Weights of a small transformer language model: 13 layers, a variant of Adam for these matrices.
Each number is 500 + 25 x the weight over its row's rms, rounded and kept within 0 to 999. Layers, rows and columns count from 0. Numbers have three digits each. The size before them is the row's rms in percent of the matrix's.

# layer 2 MLP down (transposed), 1024x256, rms 0.0394, rows 236-285, columns 128-191
110:503504507513510534527529482507526502508552546536536493508462454504458450525465509446540525486520490509503507488484491517506499487516511499528496526520546509422494425530519507510526468487507537
115:462504503548496519536439543506507532471483478472477484511473529489495485530484466467519423478540472506485502522490502484479505509543534483498491526443501502482490492542477494521487493512507470
091:517498503518454526527475525469509519485501537496501507494490503499457522522494550528534442504436536460507441562514477504460488471500488515507530494464484484479492493475512468497498491505503517
108:492447523526496531524478493520509472495530522512586488481494503507527483497432533519485508517471540476501459481497508521504480515532507497488419497479498486450477475515514499516523464495505517
085:539498523542526542505495533518463481514475455498483483470476479511476504528511502514468500492519509510534544489507553538526533518527467512558470528495532516528476455490466496499541471507487503
094:528547521559515493515448476502521519511482496475471494531520475530438481487522518508466477516547523505444508515489539511494498514484495525503442468487510486516466517502515550514513479487481483
097:520509466504535503532469512501489499485475538505495506482465492507476480515516477471552450466540466526506515495486446461534515526516508493476502443501490556484480486521505508469491518562538494
098:502504484475516544529495492498497464483516508497459492470527536469491492473502524537521518482544526523509469526534460468466468492496506516483493528527490488539478487515505488462493518522471476
116:480511482481519528489504544493513494498482551500541471514508517527512511481480469542516492530525513524515487498505524462471428488544467517519488487513482480522508503484492486472530500515503500
112:488526532495481548502452486508491491492478516547436517489524471500463501518503509518483527521559533526481545514502440489528507484500489487491499496518489517487488464460498579497531468488518496
108:508529457457449477533511542533497544480490464481469518487525518504541512467521483479517526522507533499529502514503525472490574523516464501532512499528496486502478535528507562498528452480503476
084:506526486544504467472494524498532511495487434503471487504520498549473501526509509460491495506490472496447509513497554518450442518494514469523430551515485522516543502487522511535512495506481510
089:480517506469489498519463500490500471526456569510478549503492429507464482492458492473499506532484465481508519521523514479485513502484479469510504506479495512490538483477506498541511469506526527
094:459478510488516507483519545498476523518524457446468425486527504488479498497492464522456517492516504520521467493533540524507522520507488511476486531527503509552510547490515488536485440503483489
107:472530534507504480481487487487496503517539523491475532468525544531476519492523531482491434468457508472516499495546497527468502477481520509546512525518511501515478491528514509498526479510503494
087:505548484509514487524490511539534514466513505493490460520505495487532500506484541537498477511484483493493502525515533492442532494484555512474490511484497501504466527516525502489483511507451527
089:520473551507510553477520489511485498490483503518489544455463484535477501527503483518473559514546484480466481476514515547501500496513489568494471472486484475529487495496500490495484538449537489
092:500496530522458512527540498483486487463500512486532553506534486509539449493491495525472499477454506499483499492493526542492511492497476517495493385478512495520473494453496510455501502508526510
122:479511429509502510489509480514464507514494489514519507482486493514514474518506447480474497501515514596470460491502504503523508496560497484505501462519476544478458555477497544476498492501514497
079:506495502531554553500505529471496504532505555476495530492491519512542496523438469453459562504494488500474526510514518508499560531490483480508550510514498490471492480519513441492523479527482503
103:506469501529514478462521530511476502495529500501516580506457487519470484496520520514445460532477467492498466496480508526515524486489477486509489548513493492567476435538483492533541496485500500
082:495521484455496536473497468494439542479483513510498502474479526514547518512481462466514561522502487533498520531506454483517510492492509486466522470473539505531514479500472488519507503509523480
121:451530501505485522516501518516472524512490451471537463498509501547497508523508485457499509498501499514521481516479539485541498488506529515470488480461517507464506551546533510475441483461506504
099:515462495470504452474530466501505478511510487481494514513527524501526498473491486484475572469504495504485551517541590507480456505449524473503491453517507514507488479474498517523528445517522515
104:472518528492524515490495515502478563502470498516496484501511470499487491505530501516508498513484483518491507529511533473505495469527499480462476532513508448482432480489485515478474505490521473
095:444493491453506543478494551504479514512484485500488494485509516514503524493527538511502515547448493516503505496508508460497515491517460512502516456488503479507509539488488510516459497500487527
082:550496504488488514512519510517491532479500512518495503521493568468546458524474514498492564509459471529554476499514513488456532520505490498461477482551490507484518503466490520495478506485467531
114:480466496539512465510519470518500479479509521498488514509470521502493478499491536493479498503480491486504500460527493508489476488500517521481494525471515506416529465533504484504537443534507545
110:522482565516468529477486500512485511512541500499498489504451458496493500521516513581524519464573494439497507489486529524489510500505519495502481514499512477560529481485500495514509482506491498
097:504481487456478515492536486511455503509507525529505503534507481471516475480509482508499532552507532516467522524492491563497475520549483472527457542523523513506469500490491470523513476453501493
142:460490521530508520551501500530471534520507454487526505494486470520556511513517478457517521488475494486508516503488473508487503503495482493476468467464485484420486469584514503474483447462499501
106:513450509471513519470531494521520502516486503521523503491477483515483494502501523500505470558502541524519530494523474525458547488525487516519538444502505525527491547517469475474515509481471503
110:490489447514494501520560516507522536464551514511447514501504529495459533477500511495478493495475501519456526490471462495515468502525485512494487479529515492487518488492474489485475477535468483
109:498427500475486512454436509521505491488547486514461576523501524529499513486500537513504457515495506471467485472512461528515475542485502508482479537540502481489504465492491515502530501491525515
096:495508464536502516524559508500477524487481515481450509492503516508509521484525461531492521496550505448516539483460469555489514534484476523546504526510493495446507543528499471516495506502444476
081:502478537491487472485458497500542486500514506520515480518514571499515547474497500568479532544443517506470498500485532479472462520515459489489546487477507511521463524498476547502522501477464520
127:541505549479503470536468449490519516488456499490507522503488500538508538468449529532508472493495486478454517503491536539486498502431502475498496500508537562508497489459484491507505491509520510
123:473491541530478486514526521520484478510519467516494496483512514474582509512503468518487487489550467482477500505500524495521551531473461528450515491477475534485488492501490502520519490563492508
119:492529521504501516495517549434537466514503510458441495479466485518519484485493566482512514561464508491493495473484515487508466471521556533488538500481490479497525510506509515518484475500490547
093:484466501508494490466499504505457499496520456508529493510494522540517482475506451520450563506515524470487533496513524516489519526535470530482560555482461507511453456503509497491508475496457516
111:508485538486445524519533491504516519476500512510532527541518504501486495519522473478517576475504504518508471504521492511527498472467515466483526524508507509492465475497499510506526447506501520
114:485513446540503481468489511500497524497466484492514499497469462480517521506514535449519486515515506489519475518501543518529498468493465514474509436478512536550520549513474430494473507467462515
109:492523515512472550497538479490499557527489528503524498507476504471504517510471474490524464504494510513493485482495463483482516470521525518598532497508527523472466527497516487497506500524497510
078:515501525487501481573503549510486483496508542512511439459472467537500491481520513508487487470499481464503457493501457544503484503548457506535480494493488552544520525481512501504506472495466534
098:506514489499539543479535542524466530493523530507512482482502497506503515523513505477509535522500499522480476471480512476508542485509500494461546464507492538496482495518474500494535491495472497
090:506491492493534519494507533515490518503473499529509510504504491527510523531495515501499443523491486447504544447506566506518536533518501488446538474511493549525483475517466491519514482513496527
116:522480527491484507473515497503451505509474467476478470526484533496541506492498489538482506452515512505466497500462501513491545500497531518510497554502478496490543502495515490529504510482519494
119:459497506497527498536502491508518523493525482519488475500478492455500527494493455500481445507467505535507518503528432473517492524511533488469451483484514474437488478533494503503489492495478480
113:528554536526533468468506488473549482493502539487480455485503522512525518517484443462483508507492477536523496533504539502482538494478486443480543544480526525442513518503502470502516495529478504
081:526492478445486483471519465506478520477503465545491552533516522511504498478496543526474497522503486531476510492477471527448487479515525520510507499506497470555492495500473494511499472473488518
# layer 2 MLP up, 1024x256, rms 0.0425, rows 237-286, columns 128-191
109:504519535445479493498552469541510462515522505518512532500515510498508536492511533534489527511481506511525517437498504511507486474458423495479490451512502509502527498471527524473526481508478527
092:508490484482548489469507483538491485506528471508518502493499496504524494478528473493456526489550446547495552448481519490548519516497497476511466476531495506499498483537502516484501504507506498
098:525567480469516485469502506495509528508489473477442511513492496508473503523579475503509490468502445529493535517495491500497530487484481492521551505509502504538516523477506525498479534508496464
088:484507476432478483472496469495522507480520561502510515524503518497523491482508504485510499537488485497459457504494453473467488477483512468441513488503471484477512548522547510503461511511512495
091:479443494426480508491547539502486481476522508535521527483463521465570508509493479483536533512449461486555479479505465510511503497509501497485547539504484520500537471496476480490482548502525512
094:494492529490462502448529482513511503499512476490525498519548490496517516482497527535453525530463516476502502497509533513465474468476465500505483545509499437501530503484493507513523492450442514
100:492516514522464474459510512502508541505511474498547509547466461523506503510493490483472486515462482502509514468471538536514526483502490487512506479477524512463518513482488505525508491482531530
108:502496524494476485523507465517491525507517450491467529497494473474497489508524537493463515477478482482468518502497491536525553495460483474480504510492519526495514511503502519522471500481493476
102:529475483486499484495522523502514521490500492447536492486461504526516500482515500502517479487437490477506452512494558511460481504498515491514496518501519503517519526548486414498451524502483493
102:507454557541564520469480466475493462538515537516536479488493490500473480531480512531486497479508445529462489496496480529485453464474513490479476507466503505491518477484474449494477550512535503
091:485483522460478559523512506530504473494497566505528510494499514466561501495494508548517502485519529509528461484500469470547561483494513541480549479489509505500471512516474466469507530495498509
092:526493488531517515482543491499501523474532438496520440481520563503540525507558510528510492455501504524494472472479511522533492493506501523488510492504485481493465515535495485463475523497480484
093:541518510498479524519470479515511486481473539523526568510452498507524503493522521510527481509488481490473512516481476486498473462486507471500503467475504474455508464516498516465512567496503504
103:548478498506479534534525508517486501485508451508524480536465453490519504504507506523488558539534486532471479503455500451527487492517490509443507489468489496497511512494501468494485506489500503
096:522460511501504535490503500487478473529520503505496529486521491519489471518511459499515527471510513512510484468484472502547477488504478468518509481509499500467508488504515497516516497484533483
094:497520461481474454503492531492499483505521469478508472555538520455536469474504518507508455487449500529514514499468496455483532500504498425504515529478529522485529508513498508532510464543455532
092:526503477488557487485468520528507508516513478501476464483464505487495532513515483467521493530550498502520499501497464467514494489492501483489498590503477511486508490560520502524502507482481478
115:524511573494502498528473512507536501484509506491498493507481504480486498475501560534512484493496476451529537482514503486484500499426483519510495519471517436477546451525495458516536504511489479
086:505508489472452478482484478545525498447519464521520471496500475488461495485546514542526429484496496510511493488502477484509481454514505519479440482499495521526504514495493556503476493477502509
103:506505517474459531520488475520525510505480508494501451491541491486524507493477495493549536468529529504460526500533511488499487516519497496484495484482504481474525533482511497460471479517492514
089:520489535542499494522489514533537477534507507481494488522497462494473481495519540527469444475495503492483494469495531496488491490508486505529494530519474483492474519504532515488480498489458530
117:569482495511470492481499503493530459487525536503480532485486511499503471487494514543492473516489497484444522494548463544430510522506496487528500536515495492519517435480498495523527523525523472
100:505544496512473559536501526514500530498489508513519502492488461481489510534517524506503442521491482508508461480463415491541535472526463523465493546483501488480532511522503475487492535483502490
108:531492504525466519513501499492473415497503454484516514502482514512514511482484513519484510496536493509499488480499461519509506519471485502507515480476506552493560526507512517504528511480508523
098:552519518555476468532500471501511478493501540501529505509493488488503482501474476494495492451542503502470494476512507527520488511507526476481491555495486515515494466518510483483546495501511475
089:472528500511504510503481500500496461509501475480494505450495442530456545485515495494492452463518539487442540485479492527529490481502487490545496510452515500525487482529498467481537483528542471
103:536556484476488533488469530477529516525500483499512488496526472492496518531536490507504502510533494515483510537471523493514525491501482497520500469524473488554492526444498519503465569457509436
100:497518453496524490519508514518522487479470506517498491492561548507518494475484493432466484529438504539492484519519481482518498493492467483489510508501478522446495504527518497495493529488502496
096:526531513538527496513457498513535503482500463474494494456479512523488521538500497514484459449495465494546492466501512445494530467460492526466524457491490477488513510524518521483502533548486508
131:534506507483548504482472518477523505483490510536489470491454517461473482512486504484442505474493509469493482547530502444474487493538518487516482564489536528543495503490495495496489524542539530
106:499536514503454494518478494493475514488507531460473509532498531470513499517521471508484495424482459492461480520478512471527444502488510464470467551503505477488503462496529539512476502541540470
116:514522553497463510484436496525486504519475487470536483471465470501535466533518514483493489478509501523547487481522508488479552464486501495485456549455511477494508484520492506497529509493541492
100:513575511514499481530530505473502529503493511469536419479480481462500497501507463521481525509503496525533495521487543475493503450513518489490514478476513497499503533496511502507472495510470473
095:509497517463512491471449472491526485518516473503538504503499493494491470510477521479512475503458496552467446524526528438498498464516521469464500492482528519539482470468525553488511481498548511
087:515531476505505531511509518482463529496490518474476505447477439492484458540518510443498479457544488497515487503515481509552544461482522502521448501509476475486514473502517463488484501535523476
116:471497470531487517478520541512472482523543493507492487480508485464511459534541478477489540515503512523550488483528466453520506472559494529499508493483487446482475508537533525480506508487458488
122:544505490491537512493482474486515532486507534508487513499472469503467483493497529483500503514441521505521487483511477498466448480504501458513498491529534479506516511501496475476482502446527511
120:499483483484509478509480467599486540497516487535534499517523508445485529519508466514468478452516498501494527518511469495497531500502404476515465505509489515511482484465504483481541534501507422
097:516508503471523518514481503498529523495510535483472526483499464477474512524504546500533446489490449530507463527498490468505499477451518449518438460508546509501542531486499478530508521499522485
103:494517473495536485498477526488481499530501472479451474451511496490508493493504510552473444510493488509468518484461510498457511498548495525495497470505484475519530527516524501514471546506492454
112:513512555452494533515503481497503459505545531480497502474512535529487453486516484529460497486465475538480519481528462480446512496507503474512496572512461456468487477508529570489520502509528478
102:514485498486530463492466522506510474472524481474481474495511483539485490494547518539499528483511503490505491511517540524521504535459476475401484512465456474505522482508474522510468485453524513
086:508505488515492523425503452519510528505504483498496537514515478464499522525477496492508522525482496541491533518517542445492513485462522505457523530492527443458470477570492485505508483504523456
095:506506520502462492522471476488541469507496481493479502507479509494500493474483515532465475479490496496508523521500514538498436479493504487536455539487489454502530498489536496503471503493516506
093:504515514513482507507478478489511468502518515464486481494495510483495468475523501508491560486504497549491445558505461493464482456492507511555471508482500449477535519499540507488501519495532487
107:515521470516501499518492499514559499508538545501520518481525465504454489504492519455495489533501485506541508491541511490505458498500485471469493439492537505491469505499501507480505491518486511
105:542515499489485517479492505505476472486475511513507527507511517530511472506492520518516549503525483479501475508462551534477492494489479507543535504517506515553510528466504497507502499505531483
108:484464452490481539505469497540466512501504437520518528505478470484478492478523540559495481503504506455468503466495467502508476502519484559538441460506460482543491473491493527492501499481530510
088:469493520538503518530475546491534497518505540472507465454481472500504508518505481483527505462511495477539452529539522489537531518500482468472514509491521553458502490501539512485507531539497482
094:504493525481480526485488524472531506474519497474522518515512526520524526528516512511545475502451469540499523481460474440462474502490474476507474502473503532464489477494484468478500477511513488